python train.py --n_layer=16 --d_model=320 --n_head=2 --n_kv_head=2 --head_dim=64 --d_mlp=1280 --vocab_size=10925 --activation="squared_relu" --norm="rmsnorm" --norm_place="pre" --norm_eps=1e-07 --positions="rope" --rope_base=1020.0 --rope_fraction=0.5 --qk_norm=true --attn_scale=0.22 --bias="none" --tie_embeddings="early" --parallel_block=false --extras=["some layers without attention", "local attention windows", "shifted keys", "gated attention", "value residuals", "hashed n-gram embeddings", "a smear gate", "an embedding shortcut", "learned residual scales", "capped logits"] --init="trunc" --init_std_qkv=0.0394 --init_std_o=0.011 --init_std_up=0.0394 --init_std_down=0.00349 --optimizer="adamw" --lr=0.00138 --beta1=0.95 --beta2=0.95 --weight_decay=0.2 --lr_head=0.0156 --grad_clip=1.0 --warmup_steps=363 --schedule="wsd" --decay_fraction=0.552 --decay_shape="linear" --final_lr_fraction=0.0 --batch_tokens=[32768, 65536, 98304] --seq_len=2048 --doc_mask=true --train_tokens=464800000 --steps=7712 --dataset="wikipedia_en"
Each number is 128 + 24 x the weight over its row's rms, rounded and kept within 0 to 255. Layers, rows and columns count from 0. Numbers have three digits each. The size before them is the row's rms in percent of the matrix's.

# layer 7 MLP up, 1280x320, rms 0.0808, rows 454-471, columns 0-79
094:152119134118160164106153122086145113127102130108100101092160115119091114130122098131156134127137117119151110080131078137096123106168158079134160124137106103120195133109137160153159110090139143129116108105098125140143143111162094110145086159
101:119137157072122142104130127127113146137075085096110071125134106082093084115128123111123135131118122121087154108114142142131161173153123122125113160134116183141086087083124174136094134144119129148146156163166121187131147134101111160132138178
095:154145120117134141113115111105125122171148146134113126148163120074128137119090152167083121139122091128128086126125109149174148137144141122160128140149093142109115117118122098123136128163106118160122135141140146143148140190116188125116128112
104:116077091127141125082111068095133125134083152116123096145093136105126130120111147099111150125106087141103093121152168143110137123120124195112085131137089110162122127135125125135139133188145153177090149187162120121114171117124130105107139137
103:117135152090125107108152135123131147126112154106144137111153116102137136182127123112100100087130165143154126111118134108103116148157102174158137154082126131135156147164136113174157126163125148124081110116111180107143124087171125139136100105
100:134151133126136152140171092141139119134124129138133102138133138155075127131102137159053123103077124126132134161126173137136116160096146166129155140152163161099161149158147105130141158134103132168150152155131168144163147125121098127126107119
101:174135138112109141109133116117145110085148138123093152094096128081095116151130115125101129119152129172130095097142164128189131148141121095112153141064150121111121122117127138102137120164103060151140100099139098091136114148104124121128081101
091:133118147128077129121158141124113183106105126116103103119110153133103087153123091155112113140117117117124144137115113105122111104107126138158108094091131128158126153100104137121109103141116089139121108145150133140161138141106167156126158119
099:114103121127128175132124122133117129088134115109112120121162121098132154137125159107142161133076103108128165139141140133113110139105145154125199154104132056129154135138149154120121148151098083138105160137155128118124110111140120141083074129
110:102173094127142128139125099149130132118091158112118119107168116142121145156096124139151125146101110127162103140107139110122166139165132175177129135110136136148165133106160140147110095156165136137110142177111115157145108090082123124125111157
097:123156121136171118105134117094139128099080091048126109139152113141135143113113099177174118163125125108124141152114168134113107093099131127173110104094143135107122117122097122075160131138066121122084127107111119132124129116154170092135134119
108:143143118140112158124092120144178159135137198127122091124154158127129123142136184166153153154109160159130128098114138162160114117126128123129100136147120123117096126147147116112138142117146115134158147163137162143150128109102178114144130132
099:166123131115153127138128117174131147149097141097152106139120173079066137127096129146115125122121145102156091133091091103148177145176108145129115103100101148135133168180126114142126128099088154119107144153129104111099105154114111080142138168
095:098132119113114156129127128120144112110119117139114132129139122143129105099137155160126175122123153126141128127132164169094112142137188147123126089149156123141159106102117124154134061152130126144132084158141112126154155172164108123104074153
106:103108056090142155132147106077127146124134094109121146143116126125119117129097134138132129134125086137146163126103096065174157139122109137142151128155084142107109160142140154146152133185121149123158145126133154107123097110131132123121126121
115:142121136131167136132123105170139165137068102166149123125127122123103130113171112110093118143104172171107090074106148132120161107122128174131100149141152098126125107140158144095108107114108098131113119153161123101131136122137119142129109200
102:169108125098108151120094138132180099129086162130119135049091169111129107120128181118109155097134129137146088123126162138123143161131142162103151143096154113138126157128123113108115143143202148178120127118116099113149128116163112134093120142
104:210159098117144143122103129119115169083135173123119130083119152129127095120139128137139139132142147179145101123124119135093096110143183111130098202121123116130126160128115133137133160136174145115153129133096130136162156138129114095091158134
# layer 7 MLP down (transposed), 1280x320, rms 0.0756, rows 454-470, columns 0-79
094:111137120108127131145123131138124113128137106123144091164153117074174144160146144078120116160100091143079125127115173118119185136067116088138090123119136148124106112171140143123126066097153176095118110153141119135121146165103148147152144161
102:118196173115127120173140153127144131107113150096161118131130114148140148179141164109094140122150123132124110162148147146159141136107143167085124135176126127081120155104101121112110150112154123127136074103129131130096162161146120173112140133
098:078115144129091117107121152154116124145115123130134123132137139131114101164126156167129118135137125140130073098106130144152159136127126148136108121135103119090132132102102141130232159110168116113105149136132117154101144137118134121076132127
112:153105112130134128111149135139157100108140117109100099131118146119158120164120126132157179117132102093145079107207128136124091154145169136150131164166147117120166112143155112139104118163110058164152109104120091107124151148136167132136173141
103:041130133112079125099125108142157114132122166108124135099101129142129117166152114168167122131151182155136136143112100120077099091110124139128160161092111181114139152137121115122171166090116142124155153119091136168133136102134109089142105124
102:104116120105124116156150106155130127108039128134114150122149126137096124087087111139153129083111139111162111165106126159127129132101117139127119153148132172162130140144139126166094091156134126183084112115147167153133100093117109141125102139
099:126111147134114124079114128130123106151111145101128118180102123159113107156102118104133143158161130116127108096094143137116133126135133093149112148043174147136081137111118153143133138121115109139144149120147132144098081117080169139090143099
091:118132143133116169121115149126110138077151116158127171096145120138153164130145098117134174143098118166127182109123114131075148115097123122134119108122151129158116060115133176102131128152091133140122122100097126121138111131123079078100102118
093:154131121115132147184128148134113142141161096137128131153126155131138123159102099146107100176126165072179146130130176073149139182164122126159157183162127140061122144168143097111132150093118114098133104172165084107122130184113151123171140173
108:142095160114138126123100147158097167135124150128145101091133123143126130154132186079145082143119152098119106139179105120137118164134100114154132117152147197157129121142127131113122112150114165120150080150138115113138114152110131150128103126
100:134171112150090160100117091146109140165106130115149116139174091128140159125147151156144130113117113127097125106146132109086129146090146141122134154172109114130158128173141116133179090132140118104146131103146123124128126101136148075123149115
104:135109125150160114114134122119106112117145130097085118122115115119156094150070152117129132111140168114137119138120170141139109146122158165115144114109129153134127158185146095105110115176106125143162094160151124152114143163148093146115193165
100:114151128151142112120181107145091123138125069125125112165094143112131143108085127117135109112120160102127087099143131153136097122133168154104091106117105146121133148169132129123124139069082146081146167140142099143124109115156108100140076137
094:122119135109132113099162121173148141093133143136123127139123091142129148115138098148109161127104078156119130127122123107109143097116107176166082165102131127133110133142148066153115055134179126141124173090118138133154111094137100143069191116
105:117121125096144144115128169141119136123153126097184144135123140101123152121105142113116139206125148060153127160141112131133165106148125121136123163189070148093114124109122140139179167114109124128172176159148139137143132100126140122131153135
115:103164152157165151160136136107146102158133109163145141125104132115150110133129128138135123135154113106114132134127150118103118092099134177161110106139071152108093100095149139133129144134125135163136126157161099121127139091161076153086150154
102:130118113162111121130102096101172100122143123146095142133153131119154148080149152127114140159162126153177119118134149132087113120125149159137150133108146127110145167127139120100111102110155161133104106105130133127130098095155106145105139149